Weights of a small transformer language model.
Size: width 192, MLP 768 GELU.
Each number is 500 + 40 x the weight over its row's rms, rounded and kept within 0 to 999. Layers, rows and columns count from 0. Numbers have three digits each. The size before them is the row's rms in percent of the matrix's.

# up: layer 5 MLP up, 768x192, rms 0.138, rows 121-220, columns 128-191
# down: layer 5 MLP down (transposed), 768x192, rms 0.148, rows 121-220, columns 128-191
up121 103:475442523562526481492525432508513490568429508412489551498467501478496456505504589526509464455568567492513519501460545465482461467529526452502554525563560556477521448530556541485505479518511476
down121 105:549405501536473516389521500500501528497550437472488519425493520626537525519507515495523482456440468544483522509530473440476436547552450450507460470490382498523451513525492462498478548561501531
up122 108:518509476480494531516450480510483513520510503452466435461522477484521527520579458488524485470514439519516523518419497581545473555531469557476523508588559367470529500494488494519466501462495521
down122 114:519427516514524578536515483506446515452472538448481511427476514475540612463430464520539475493502462529536487493578458464521430524501541554559542555547439441510502484458546480571574520467511455
up123 100:516573456574489582518475451494464457582449557572435515423515518433512552409564503542494516564496485502485518510455521469482463460569479526481495476493463451490538494569540535436483531472563474
down123 101:542531538497514482393450402450457499470495523548541468500493482514491431555462497538572528562489547447477543524448518521469457493533409521470482536502522560419512493504482467491541419443534468
up124 090:517496459503516475499521492477410435481424553523491504535497439539558453555483564469511525543503511489500471532459569531556495497522476551561510564519458497482489517459465572465461552554514504
down124 097:498541562501532521520476480457545544506487534554492505517555454446461484545560489523501551422457470517501521424462483563482431497520510553504540460548505494483393538537487529534438595516559525
up125 104:484472485495470541488526569493449438516446535560479477540492566459430547426545474511534469461481543444433523501498475494500538545550541582517511447495492555413515492523526474467468488494498536
down125 103:410526461496487459527526520510483517465478466449510519475544500474429485395489489522557517439552483522480518502551430455534462492472528590497502514447519527464528484548523457476479487462494518
up126 098:457515521473431572590494481548558588606575505492515496472459503489462524535486527498452464418612506490523507508457472473519480429505552517548516490516523526491550526550450530551487430511500483
down126 097:553530435539513477407530485478495467468495478503559484548543535518537459558504490498520483534434469483539555425506604543462462458498438509547464516539445529546539535536532461506486495483487456
up127 095:514611571537513494533489440549499482470477460473474501525455478480520531531507452527497552505536523492518444495533442503498508496520480463496469465516497466524508492588547536418557495504476434
down127 095:607431447488532557491489449418504443503525560494509465539486415511467514521530480476530466527522509448485452579542550549457444473467540453524520567531524522429514526545485509498458554479540536
up128 099:457561488550471408477475456510496562427494481428504533564470567509512464513531470456483503487570483487532469468510483478520450486491516493467525518540479497528493525502514590514483534515537474
down128 100:480501466478499485597547456518513565530558482439538517555513504527516465501475527567507441581472561533475506446526486504503538550557423505451512478480499518436474448505561522502498540513519529
up129 108:544498494434468470503465522469390458450529436486551487459428561491440484527452518539512488450473514544410523514511511483454503503487523495487538516512500570622593507504565490518459460472496468
down129 108:527457529484495562547553543454502549363479572532540459518497494505443544407463536487457531489464499528495545560501492412438474522473493548473475563436477557430480470478541472493526522491530542
up130 105:471490512472483576437479439497544470522443508518460562490507534510463551518554525462441494482471509444519483436474473545445433551462554502544516492423539444499473519468541522536486514511546482
down130 094:504521430458494473513552483500486531483435465537548541506484502532480495528398576487516443511526455521485538500540574480444446458504442520499483512522547434542522445533561493442560528498524562
up131 101:544498516407521446421475526534575459501496563452458522572514484522439530552489505526490464514509506544467416458502515550454508435466502427458481504541533451541473485460525420509488529486471448
down131 091:515485458513542516541482524501505510442493491408462502488449449496502491479515499602483530507536443544480462483492461475482530501546538562478468485508460536464461489569530513417552535532494500
up132 104:429470521450585502449501492492482584421470493531433474452472505483552467555464504484470545561539517447581484514475515513438522560544454523472552442512509460491392531498471516387489493479516486
down132 104:503439452498517537496481499529474488506459517480526497556521494479478455494500535445494433558466524484452538539538448509549516512486611484444470441537478529560537486492500460504434560516459506
up133 099:462473465514584502509456495449506538578478425430484499466481454612575428502469541465463518454483507517467537502472528546459506565430540574511535502484531476487490502581510500433487505508581507
down133 099:541448500480435495504521502469452512520560512574491541568530534482542515428578526497530534551506475521486470498473524487515456462547545456500455502538518499484470503434446461599540430512493505
up134 107:495550509513514515481483518457496484440476526497545560559541523483482491564544509533487510527503537507555527465500494455546504398453529479502454473489516473456552479477462504495490560516517503
down134 099:493527500483521526476436515421569491549525503485537563509555466475509526573492420458531568551433582530488529487531489554434532488545477555566418560466478545491444480535562532476494550479509430
up135 105:498418574563438457451483517545503477527444521549526489485369446518526470534477478537553485488466474534554498521486541454470531455478518500503493544513542537438547476458523481486504556451454432
down135 102:524483522447579482491474526474508524511474542535410476536438498499593478466516539428449601526485512477459530559496502570491509495490504467572503481510404510520557492565511532502500468470544482
up136 105:547522442473526498572499441462494462499590527490555522476476500452452516528553540503459471516518486472435491394490515495573524501528569544555506506492514502448589421544490510463526477461506487
down136 104:464483499442460471596458479517515547555513488458463462519533487527524445522471442489458462569499481456486475475532508473476481465492484539443459494460538536514498568505497455508523526528529505
up137 102:506493486530545521520450593580489481474554560519441573504518492501490491523589467477497440476514550501482526526489586530447466469531435539473517552439506504483460525464484470547559533430560494
down137 101:559536481479492506497459543490585470511480450521471531517501462496501478464505492511545483496519495467571499453477504463499467500464551530500449500528470549553649489482546432485520488489524450
up138 105:546557480547484525500481508557485468484484408539440509515444484523485551511505464491546511514596547515510548428492535460533522397524531565435564480457447494586492464490463547476489497520472465
down138 107:504525468486527478569474512510505533422561464476465462505446464472473493549480475478469496456454444540527430400474544464486505556490447560518533516428467530546550536514521555456535465494471514
up139 097:543501524482518501460517551524571555481498536532494484510501517477558500525536536526502444602551487532527421508539483443530493559477505471526497520496443475520533579507576536449477488549542449
down139 101:478555513407560489471504478568474477546511520563464466481516513542469470440490524502510566454564467478522457452455499550495512490490472472498549493504480535550569495592460482550529484450412508
up140 107:573564475525583471554477536463488489486479535492434529415455511484448495470572533521436561500508528518538535449524523469507482539557504555443531533531549413549517438420478537566497414531535497
down140 106:439491488527495459526465547481473483471458529465450484463423491408466448489538562519528567538518531416501450547500544505517519535512428454518543512506546533550512550480462474522556555543521513
up141 091:508445510425472434466446520498535579536454515485541506504516450469505441545549484514462483552441441477481578503476508522482501477584532516539520543524570448569513540475433505545512504516544437
down141 096:459558528534493540527529425517474504554521485532513493549459495481480464458400549458446482501504472461449419527426452467559512540388554496542519414502440512515525527548536507470476520550551529
up142 097:492566502512488518551496502544532484430418482478482473503503553547444583507455510483532487460511491456521539502513492438541515452544511543426473556559467502473557513478506385630508504469516561
down142 093:484442517531523518534584504492506482497511402541467523533501438513535475520478534448423452498454477483498426572473589466547490477527547447529467539512495548537467453546516594564515424435469522
up143 099:474556515451570545459511513471469475442475562502436522511500524497548498564493476499471544482515426540461507522496452516509465494536507540486532449502425495579442474522496489455487542448460504
down143 099:531510548488460481447506488496574556507462484583534560463493427446515526423448562520529446528516556483537476461558467507566469506451453541446482486480521539400484462538489480560505483508493497
up144 098:464461494461505470467506486503498580543514465465484614499549431467484476500512496519525481489571448550501485488409566506520468498478561513520536494465512549458562493561468548497459477472518514
down144 100:485511515530512536431502508595494566433461484522548470528467562454446494482487513506506475450474458488530488487448537553484521545552479547482479485610495463461458457474482525566461481512533511
up145 099:486426513499506465465483486517537499520459552486400474487531463513546558429463558496492473480534462539524430580470468527484532564439471510503556510488450505533509474500484428513505509584464496
down145 095:474572562498511483520495538440566488471547535432503534478545516490492448559471489454549489485486426543508529494605541537533497535535426513430500562441510510487558509434468523537556440518496514
up146 085:460494539490513506549535483437589495517486555473493442572481478477525519503504465491504541527478486525598547491521539574505445493543490502474598516513529500567456496513462455461507510565508463
down146 089:476460556504442478586476589587383494467457486529528550468510540512461455467515466559511489503491465464472503521454546495483458490477507538469499522521482525466485415462518503525466459451484537
up147 100:495543532462512580511468467538493457527541537513485588574545504472498471508549449510518456506484579486562437515543492560608549512488477465471486530578531468541437461532497435504464449484511512
down147 107:501479487490499431508451489572558521504530466535509461468513496547499499485493559540524509417494566489436545487473409477519531584513493486458533531426515520432505512493510537489525537543458530
up148 092:523523498492452542461504526488572455405536437538531508517498553505501451569436449470545459477488489556538533508508494533476472484572541490464476502487475507513528526560450522437507598506491524
down148 097:471514549534520499503541485548527511508504493445505569395482441431552536472540576543514497576500514451413539501507506516480478559462505494526566501583522472460500486506544505466501536456534480
up149 099:560493534497533546502488499527473485494505436569541495433526508506484523514510524526496492468471447498555487481516532529526446440568470426451457519434488396546483480526511531462536562405487484
down149 102:546539536537449504458491485440444502534483472402510505533542487568485556472554505505501542517503559498473475483548499494482474502536563443440601514531578528510489447527492494510493498504479613
up150 105:485478498557405509389488482506488477550493514544449494485518433503479489461471496539434492438535489523477606490482501542439558506492545525425510467484477542449520493437537472542491476481578466
down150 097:499539551471540477448502571572515495538466454561528459499426448482518544487515534538441417515493430481557529447478548524561450475475495528476563507462534433571498440478507517582534511484577489
up151 104:552535525511493456541488529505537468485483519560445475444426492411551494538524508464490510540499492501532464457583479480483484498493565501479542454466508474479508473475563454465463545503494482
down151 109:556487485467485517549496414555524456537456464486599479487489489471523475487474506516543495449364498534454390480517575494574489492495447534507497512505516501413516496480535508462550505491552572
up152 099:542493495530548518455451548483536484507544489474527527514497467410471430551503512522457488499490464503517441536522514428506463519606491508481475502506517515503517473534495429478539468442593505
down152 106:465526553440538507519515534439402530521451479507467460488479509582477527487446506485524461486489559495569527518600477468506498403495493412509571466554505496532557512455499527485490607488489455
up153 102:553437444427512516533436576478512506489505380465504518547445382553468551511477511519495480563501506565549493424522491453479505536464491497487586499442467507498468571484547479530506486593479475
down153 100:481535464525534608489450538545509516483568515554496527473505548503473505561550471460558499550423448469467503504483532497515575483530521481480541492512557454497512467438512496503578486530483632
up154 103:444508500476470483530472553481486497494490472467503523473483544494490520532545529478528531512543474499456482448516503519465511468458542474406503533498538494532461514492508521553504503534527450
down154 103:431575558389516499543502489486541491441504445464543399496464457548515536553468496454472514495534510458445501461553462509513502450542514533470515502494517519493454472493513509532467536530611473
up155 103:580500518473566531439510567523460505488537500471515523480461491489516473510504458546494452508472489498528568564500452534487514483511499513523530480536514503530570551508457521546440483535521425
down155 100:569533452449487477490473499514435424479476479496538478494593460512522463426447500533496536551457494421540525503535514522479498442517482477410402499545572420460502531457526487509461485452577499
up156 100:473489517571501496469491476480527482422496452404536544510504565504535493511548457544548494572511558520492528481469467527463468454533482481529528513413465487542591429551509542467417516478505498
down156 102:517553489488514495544463487477523522545505474496482507403511455538488520450470478481530550486457434477587426532517510435585488488522502554436471498552528440535574476463528465521511465538495496
up157 110:511525554484473508497535469467472491488470493585498489447524471530500460418492451594519479506558435469424485533465430545502500485535554447586536556471507453464515461529436542574475489502546478
down157 106:552479494500491503575511602484457515500472508594509554464476501535528497531498547590498419527455501481466416493469479511519505569456529457457529521430482458510546581468526522511451509491436527
up158 100:548449467523472478475534524499474533518483551491490501516495474462595479495561532527477534465464466465481509553471482512495455514563521489540542425518525497541515504407494372505552464432497514
down158 095:476528478516445504461471496501518515467578478527514563500505494506505523519411486417519525536502518455486550555575481566555527501459544448514436462508543451488497483436448513409492479413466520
up159 104:530426489564491447536532552432449471482429490504427472510530492419517453548526519459523477461522510604513493480472502393508468469498498473481469539508550425488474473492440472484553469515504473
down159 109:504410537485515515576502513515521526531464498487453500464464464470531563509406472462506489502532465520505533506522509508508511527482479443508527495484466505457501516527532492561497451542519535
up160 099:505503567540479470532471555474444486504571567447490458486498506464548512461527458497413432470502452494506421557519506532424555547443489504509484453499501449554486461430494479554462491514502536
down160 100:533452429431459453507487446489500543444440478436587490621543470461462456523455473566535469503498419495527518512530527547512488564472541503520404496467471488491491519498479481517520527454553537
up161 095:510456465453568503506480461461544533430484482492500501469506427537488483532524499616525487536495533567457482541521511459507536476481518526528537531535484489571498508494550489503445542491470491
down161 097:563524486577497525493451538484378474528512547450466521508529570500443517490456467500405553468485540510493427546528488548501496490532491428520545561496498562526478462471418439498522491541585446
up162 097:535563480513568469529465513461519529510439519452470523420501489529522473507461473482469442497444451495484430450514463476531496513499491498412527498510501517521531434563525445516521467479521459
down162 101:569478491512548479503476472530547508468446468453512531498497533449468552488496460543503505487532478530496487481486506471523445539525480510489449442498542473532480581469543524518498576462518404
up163 101:462506536486458540504473466526456497585440557521454509557534472530489520473591512469513501590465508465517473508493528504494470509505527518495474531504586435471479482495522543468507437491554477
down163 104:500470504475512514581434490549448513455536460587531478502469490477514520540454545524499449462440532507478516546512484460493518556545518467459505520513474522609466493515526514432495488545443515
up164 098:512475484524497463557480539478540504459534583530493511476499497475431498531525572559526496487493504535471564449499486491489482507475477478550561570413493458474508504524466578445586522543498480
down164 089:496548439538491518437468481600487496440489562530473462516518523458534509488494512482509535464496506451550457523536472496448597538409555545459490478475516502511528439478536457455564405468525530
up165 104:434528501514514522525433549490469495541590527537489462496508457454451482504592466511479488501531526446536533568464525511488557476551486494518511457460455480516503493509469511573538455476536465
down165 101:459537566493521508428561535567520564457486544530515530489581489487490460545400488430499470524432469533512494566471523458469457505474540588476509428498463492499535509445499505486499535588485500
up166 103:506496446506449471533445502441445509509421450524527480542480518555504526578528554521549496510488454495493496544490520488545475541466521525480550593560518471494444489474430481518486465500552418
down166 108:460518521518463470635470510454483459496484468440483470537469455456526443449495502498541537533433451417512441480530519459510501508518588491512488576454514509563498480511501547493542446544518480
up167 103:492528524527531516475450601480484443489475477478462436445534474496507484492533574511512410493531553491515532500533501497525495473468509516474385427516544553528466449547467453483511538525496470
down167 100:551492578569493481418466528544490430495539521553490387475540435548456551508538553515510539497551482463471520460506526486501504510498441520472517503519495472497540507508572518533431516451474558
up168 091:529452478517542534534555475535514515537381535453450538505484419541492529496564514460496483499518497537554482402429470523443496527495496470433505477432500541476429484518527406500456523452522434
down168 084:492520479545550480455495611553478477528535472498572467448525569510404450532471456539505531482481544495494469536498518587468472478551490518470491552473523405556552487486527529461562477451462495
up169 094:468460505439447495539509521436578526507442452508524477458525531510539516490574532493455522477502554493463555477432521464507531446504473526581478506486494463523460480447461474514398557507534418
down169 095:500489587521516492486500416535457445535548530499476479560485495463427516486468572530459475496527402500427448465503469520491484489507532452448528579528499490514410527493577510464502564552449618
up170 107:491505479541500556533421536511528435456484514519419508535569513431463481516539553562498434552497421481450539467457470501462491484500499543572457504449479495524537481579459475445468532517497501
down170 106:548556499499503473426513466515505612486503506475520503528495512530529537593452534465481591426504468529578561539430494517536495552527495472527468506466524528510408481409446523566493524489504497
up171 096:533520508528498513487501508541492533537571475513514529504547499467483544480472542526507442454553494561423531456459541506513459529471534493529545405414433472484530480554455503535519514518569459
down171 098:513511502579494398461548535580481523492486517547476482532442429502547506489485441456495433512530422459462496551505489539524450490508462485473431467515496420465561546448475579454420434570509460
up172 103:489523439529457507511525532499498512541506499474526508515524521459523577504539513462549534467518580532491506497479566476420527421528460517541510530563517486492406439478493487588477430462454539
down172 105:499535556554497508398526586437473503523553539530511448486485560530539405490482503488504471450541538512488493516528498473453501458556552478505450451506533477473502501472432530536487470557510491
up173 102:419554512493468493487424502470521446552475598454480549501450508535476466459452483448603474485516549555545465556542446488518518449565462577489542522500464499505475477446464487533573546465548522
down173 095:465474412513519494498433521520495524455583520493508509464501526467574485484524459540524473468521416544446503516615536555550498502384595499482436461498536476484494450519452485550494486529454466
up174 099:444525514543468574497483533559443481550522520458445470485531476529489573485527506496562527445447544492445557449528469513463559455508527512487508496450489547532472532529498501488559459560517512
down174 098:502503579439469561510500551517429503527558525454517533440456527478475536545508491458508486498522533515517476499566505503579537459420433474510452547415533492530506508492506498462525508529494512
up175 095:594481463498565466523487548524461497525499515585489478544492493428523432576501484479523506499497453567546530547466478535539489486498541542493488450402526512511496454475479610441451502450541475
down175 095:562481541460457532577454497483515530534575486531492527481450510415506465466474492518488539510446584461540512470477463431490458447505477495544467510512433503411465528516594442500566437463475561
up176 109:430446440545543419492470534600428524530395573496420429439560489484540450564523514485497470498502480548552523488539544492560504483512551541525494479447449458545537504473476553545501500548491522
down176 106:544470509526481534528487445483453489436503437529511527514503494506433495450450498461555569522534493505482471441449514498432523536413462528512468513513487595442559493473497513534534545487576507
up177 099:492499480484461527488451485487481430479503514470504488516473508514467531541569531434523469498518544462506504580458517471481518486515564600484526474487520529455527515542475524506522431460534540
down177 097:454484536527475497551509499546541457521526520465498475421484524489449580445484524576452550478533525528489495475550505503500540465493504508530530535477510509558490451538532553450462540494445507
up178 105:478571442540515545514498486557460473478507442554566519385597506496506502505495519528540457475477495573440528492481565503523493508534541469480489545421428535573498529454526481542528480420559454
down178 101:508436471508516528453440500446539531512517504557533571524567527570472449437528454568497475534512515501512452452483526423487453481502497461463432479537499462527403519523525549523490521583562538
up179 095:495444544433485496664530467436497539493438507468407459494490519537573463560449532467548468484484513534469511510515449499513486469465526504530531508404517477566522555532471477482506439517550496
down179 109:459485517496522477611471519404518500468444487499457548537530545511483501490537470477488472449564514421493491481565459544521436509485581559541464607469531463482569414447476548460548558485554492
up180 098:488493503466463527494488540566516549483484517467480521583428550448550562455516495513520561515518543604507475508467480436532480462505497447488484558421480538433460582516498450498467516469544487
down180 092:509507520500450473530520565485517468495535481477507538550557456515513537471487450494487518531648467400518530393471496437495503455444488532534491479536482430502455435500482554459556486519528517
up181 098:489507442530569521439529523529521454452579504446447478444525520446506430551551520461475417468407562516515529509487480521459524483447505514471488535509565539493517483513473516393541461535554483
down181 102:466446567427537563536443529469500529602563483496470548599493493521491521471494463508592542533509451448469528525493495448491449473535428459537544549531483549478502503543442531512543476552430450
up182 103:521480556470471531519515481495463504513472479468496471462472517438442541466429499504509489505560492476476545462465508553549435454506491426459577419476522550511452483476460560600494517535542514
down182 099:452519463479508459505532547509502431509529500533518531517503506477548457514477549472472526425628555512527506504508484466483458467543518496451505548537449553551569463487552412486493454461489473
up183 102:463499411519491526510523509525560553516511476496510497492514536499447538544465506458383430522505487508475515555550482481448526514528521457458579511564476471489465469473484511547538556498503545
down183 108:532472490598524433477510476428504542541540488527574454523541492508469507482510454571477512534507475587486515557428467573490507408533477466600509517539528495447517539536523480484505470485514505
up184 093:530434460497460569446487451494483532445472484504501503554565462486520485543525547501535504458451530524431506463466437592463494471515503439509522460492485443461456527507557488478523533543499505
down184 095:550527533508562491467529482536484431509469526496496446448511598525447557524470475499496505492529460446485491500521483482463473534472498489496534537528521476525606502492515497447479468430532391
up185 094:517514503487478505416504577491465555448448539523486495572600479516464491520406507561459489524487444508459586551415452468462544579503506450505564516581568461462507516512556549531465535535493458
down185 087:523482579493448538553481497457530411482530505494494514483478545425478506536542515498525532495539477483509501529570527487544467442483515484556472493453401452574514533480457521461486575560472512
up186 097:548522480476505517535503519493482478519492442545562565523444442418521473525542478504514503483497521511456482463499534451526486476521537494480484536454477484468551527505543579535568562490516529
down186 097:557374544492522551474496495567541466479513529483478435414562387528492478532446549525540420524435422482525497464514489460488435506475494529525509514467498523556433567517556448446491494447448453
up187 105:536480471479486524469524525572549520545536472536514527514454501524556515435476471524507475516556499530526478528438513483537481502510454529518513483512521510382544487485501505544436500449573536
down187 109:434410493465534462453521520531428542482561548435462498517454494441524505520518516482509410478570579540456576503528512464558529525483468504500427528393504528477476569466429549524541532520472502
up188 100:545527506512523495461537563534478457548552494476460482496469539555509518534583493490435444487492513536484495499430491538427576509413467531552505451456539484432473508458515437532473463442512576
down188 105:554461554493530554432397438497490486528494522440475507478435449514418514505508470502477474432441511465578534600491522454567505542524536477518468547438482503418513483510435563489512521549564523
up189 103:452552439518499462537506628538469563502433578491492536479476521487557475508507487498524440534454496504493477547476527463451538448483478589499478627490537516480464442475542373475434506526532490
down189 103:502595431502521516420539433402491491544511528476489499454509451519505496483595512528418460462543454467507563485485438480532561544541502413450466561522471482525598489468493512446478593521513531
up190 105:468511525479501455520550469541580506507583492533437480523550502464420534483452523515474509522450447570453449489463480561506520548499493497541495603511538503514536518515524397494559517487549524
down190 104:516440482503502468530487524510508538541517425525481552580492567534468550473463428512474519539500540518580516595463498485428577569537557511519534497560444563535533507448466562531507512471451471
up191 108:491449490551451415452457488502463483497434554505521524524569553483495562465525456510591515494501476483585497527503452490525469498472490519518504500492525548460494465430531426453526518461540484
down191 115:584499501545502528510547500473457511536540464470513529517511484508571437459469429492581435536562503459521463475466555510519499503525475531572547493564467517512476495503542474454529513494508430
up192 098:512471417511529530496597434424555470492552512514463576479541514477490467528469461529490561435483446475465539466542497579484483522490535540483597533441516517502499461473543463564483539407463476
down192 105:486465588516442431519525548535491417493534542452496512485492488471500476424485497541528480507479539502565492518470497469495506549493531484508491504486439555507538499428463534455511519485507535
up193 097:547477466487454475553544483488502461531496526445532518529441518522419564537496464506505572488487492562518530493533549482577445515553586534507458455517439507516494491452545508498515582526429483
down193 102:449528546602538496545549513498491508496537505473466514538440549571485490452500474490524513537489475566519489485487489465514513490503489516502481513540496516534481527577493469593468541468413497
up194 096:463537461432561526421466517449467513505527466531456487482429523447518573524547518554509516544497563449533507502531513462517464514531487441501544510419582505556531518420430503472550509505553511
down194 094:518461499587429484455509510521448480535526495502511504536534488561448481457488527415427483502490536470519508536512567488572564405416476529546541433483473515411522494503501487528476455520441503
up195 101:536453488566460477436532578431466502431492506532472540523520461505416497552497538469537456455477503494453512418479463556542515499438560471525560575474493521514531491416574571571460557581487462
down195 098:482457577478470546516499470488539474509464492462523451575529484564495500457425462499556469537426485492465540476568442496445499452514432526503462491453433494549461529508524476519529450541534409
up196 096:450475555441513584452463559471543489499479483442476497600519556597511525512562517487593467550548500443561511492470483518602453476525569482530502457505554439517525472540573498550531545466527454
down196 095:503479500526557519495473466473524502562515445497528527540444485521552467496540484498475509453549490541517451539619495517485527507464449499532515535453517424501458499461496563451486440575426534
up197 098:477484423493517504467480491484547596427465426549494485474491524496548572488532496473530475452486564508523511437471502483517486512499519495559491537509484527571469475464568438549455448500540449
down197 099:503421520506476487492523466519520440463456514545498494471512521572534412566498479461506477505468546500508560503501533485519452566468523457502525518512491485474425489432532503453534486546537500
up198 103:500494514555544563484467454468493513577578460520481514474579537400484529468474591539477455513518518415526452498579548538516493495472548542498538505500483442423505454402546493453461513531544500
down198 106:508490528444508549456473486479413453553441524440478495541490551544466474547500492515472460504474528502498467501392499527462521437435484517434449473476449566501510506472479483506501509496519423
up199 098:544474577524460481539551422505490463544513469616481579515529500485491512522518435498533517486504566483511498433478497592524538536466497512494517463468481453534448525466462472484418542535525554
down199 103:487460527481535445512520449495512524525479564516523519473491482511464551511487496486516478448466513516527545495427586478554566477504509479472498485523498542480499544563545502446453527423483540
up200 097:520488484486436472532514519484487458434566503527455459491550499508503497513514509506518522453507493538471558541496544420521443485556520465466484551491497454537493471526508450472534443506406562
down200 091:591541507473469526478535533444467512518431534483528491489570550572450547479442507522412460574545537468571486461476514521428561497477525479528554501405419526480562529474482499522485518550509563
up201 103:501489507482509512509544549516522537562504604531490500478455548487534451559520559566515449485446454516487502583526454425514548506500431501565540464425499460511522498498459446490533414503452552
down201 106:477563537457499513563518511473496500447434495530511567478477467486451493492497526467530456503453492414551505448469512530525485501488578557482470504489452468453533460523516492442469562544458496
up202 102:568514622495515502540514474453591448562499458494458599523509513473509452506533474537500520430485529488440474513542463530442491483488521498513532560459441536509471535552527586466502500539512477
down202 107:435496527583505468476487474510491450505520438577497440484506526482526491479508478549475519491465559467558535547499545561493495523577489567501518561502524538444537493540491508496493568495449509
up203 100:546552482500446482469546488457457447547501420505532461437509512429482492534563507523591498548485512563487527547476420547463511577515482541469473538569448525503491473537575496533481468521536479
down203 104:470518521508529499476509500460456501406428489490527516494496556487498519525482510598489490573463517513505453514546532524515512473549494492564492473510517428532544565465489442520509526543576602
up204 099:495467509453515509491509550527470515447481466463530437523466521514524474522427459587509487470526550519513499506498489537495487532539533631502475511434467597419444505479506465541538481480489475
down204 093:472409486532540475454533489477510467499475503516507529499484478491482485519545506526475500472469411528484516487542530484476502504424513532439570512481447504472409466455437439488423497412522594
up205 097:550532458490505443519466476458501490576504516492497530531461489480557499519546472468469542522483451531563553503501578521513563458496542509477442479523518541591455441444557549541521456429444468
down205 092:489536497431563523560577471523526478477435499486417477437491567476481473473442491580477604455505498526526571467570534530559491452519548470504468575466520499424543493528553491448502467511443541
up206 099:477534453538535452543492534518503481478463477520521526537454530462487503524487498459499510522453567482525580514561501494491546499467534536559547476482554576515512487518488478441500510496504536
down206 094:548527455497492449572532539468502540514541493512512526474521486422466477489502505513462500507570474421505523491551523517483544579466496516592467511570461500475486432495518510461542451518469521
up207 099:511495519526543511538492521451512479516483512527491464468538518514516474590566517526467446529526517505458506482548498512472496507481537510439506471524534515468410503458480515462451582515482447
down207 102:478499494493497539553471555536471532580494565532487500497510523461464499498457461500526543485470427493502560530476505504539557480513474468512485491484502499535451529502543570464581478444437576
up208 104:569465483469447533539559531543510529495535516505383538479484499474495497525563516540480486509539485528474564497585514527539503467518465538474413497516533435477500517397537429544502495470509485
down208 098:434473517473478466494542512366525505486521449505475536471500546526562533425473532467513522513489557497563552478487536552493543507419424495478493456482572543513504550534537488484505515568525524
up209 102:420437461547509559578502535476468499456580468536529529485493469567516485513473521527533487516540534526502488538499508536526436540528513487524505424485455381503512507500535491472445481386581516
down209 100:558511469532472490527465435531444510414573496544529469491577508489466534545505518467482541483586467418515500426498605538506505545518467492462470456559514501427514571564492519535536533487538452
up210 095:431549515490558476496458494435457525370557559466554493443491480475481588514512460518525547522482520571513417456458497527450520534487528498485573483502516486471482505520491496452472534506534493
down210 092:486472436527499497515511600576514481516450449543475546546474471439489435513477548542439480503507488460493615515485508464484475466512486435457448508459473484522429522463557483523485496455434463
up211 098:481466480486454425605516502456501486473570490529475547534467542496465496523477476534461478399486484581436466512476437494470481497532478491483487510472465475553490496528483546528474482498486470
down211 096:494499495440458598611448516545458492557458549510583495468484436498487458478516594463521542480480543462510562471462493516562471511548487554488461536487436462452560433451475492429525513500492542
up212 094:488546515512541460568459512519518500493482583493477502443429485418464470475632523501472504484552494469489580519557515502478489601512542425491466551432483475434435471447525441464433527593547483
down212 102:456487573504481520532565527502514467449472515541549547554529507519485456501472486535553583474469505483476482526513494621487485432460489504541525517501466524487601498475462488450590477498455504
up213 094:519480495436535516511524470573442495529475543443432499485558541499475555468472501501495497574524527514518436526456461553480494483474521471464534531501496438441473447473509522422537563575440539
down213 094:521494501483470457454537546441544499475604527479488476513442525496448447512516400478563475480569486491507501509398506564504490510472483479451547533607512536552515538454534499574455444428466550
up214 099:525459476484458522543539534553474466491501499436484453555553500506516528565496480529501500560503616528432467457459532562484486556450522498459505509552531443516378459542564501448492440535510512
down214 095:480523467533589499576472543534475506471487491591543512451433534490483496454523470509512465436460482487495520533482530471526498445502541515467515482393455532497520507492494494501539500480527517
up215 101:547503428628434488470508496561472516467499498525432470586540516467488489490523523541510479489546535533510468442426481595476464499491531480493387515521517515512443456480507528486550546516521536
down215 094:525513516467496514521530478466512534508515530522528449488508558566500570481501540506474482430492458506481575533539550518487457442569440508526502492485510529509437486467473514440500521542507473
up216 100:483508512541456474464439579518581497511467451436485499484451453499481462538503536498464445548568488438550521478526511518536539473476530445502566540491539543526457487485438510478503507540447461
down216 108:475499490505477553555480435568512527437509564428514484453590510478494511485531510471462481545488510417468491493448508519499494529534356503451501523498480518479563478516557515457510557508516541
up217 105:556544486432543515519504463472522445422455471544452556571513440507464608428483511498565508512487553481545457461536486524472455408492486437448530518503455518477492520526534529446559501526576526
down217 094:479432518398557495484511482540495546564528519472585514347508506532462597565456512542483504501481504490427498443533441486490521544561562521491518466471509443477512500402490579470545492536466522
up218 103:517482563482536531525531545532502456538507518416478634422473509483488544500495519554552485478462518489540489497473397446505497474479514456540567477499491474418499562522510549478587496449518462
down218 103:482431546445467493471462430523517526518436542524470456556487437494502482503506460472503426573495512473519505418493556538501474483489476485521508486518517499516456513497571484519558533487485467
up219 100:486489524471484541445520512452525486472564528441492519537558563417462480552565524542498474483498446516555566529525491432500477563480511461551508455513477498438455507536512539520552414499379480
down219 102:433541426472534448512536489453495565491482471575505474405469504554535476426513487475509480507509519487535463524511468502537505561495452521510554506478493558462516455544487535501569521560511493
up220 099:516487537503491455485417505510421465518524579464430470489480529434467455442541559443553444442532490474541521549408455479507500522597484483506506456543426490568499547447459496471465483483533525
down220 098:560509520534438531501490541526564463545508576533473505511488490494534464542479518510499497476524467539403434500541463578462489469471503527522482486490543519494519484538473493478448498534439491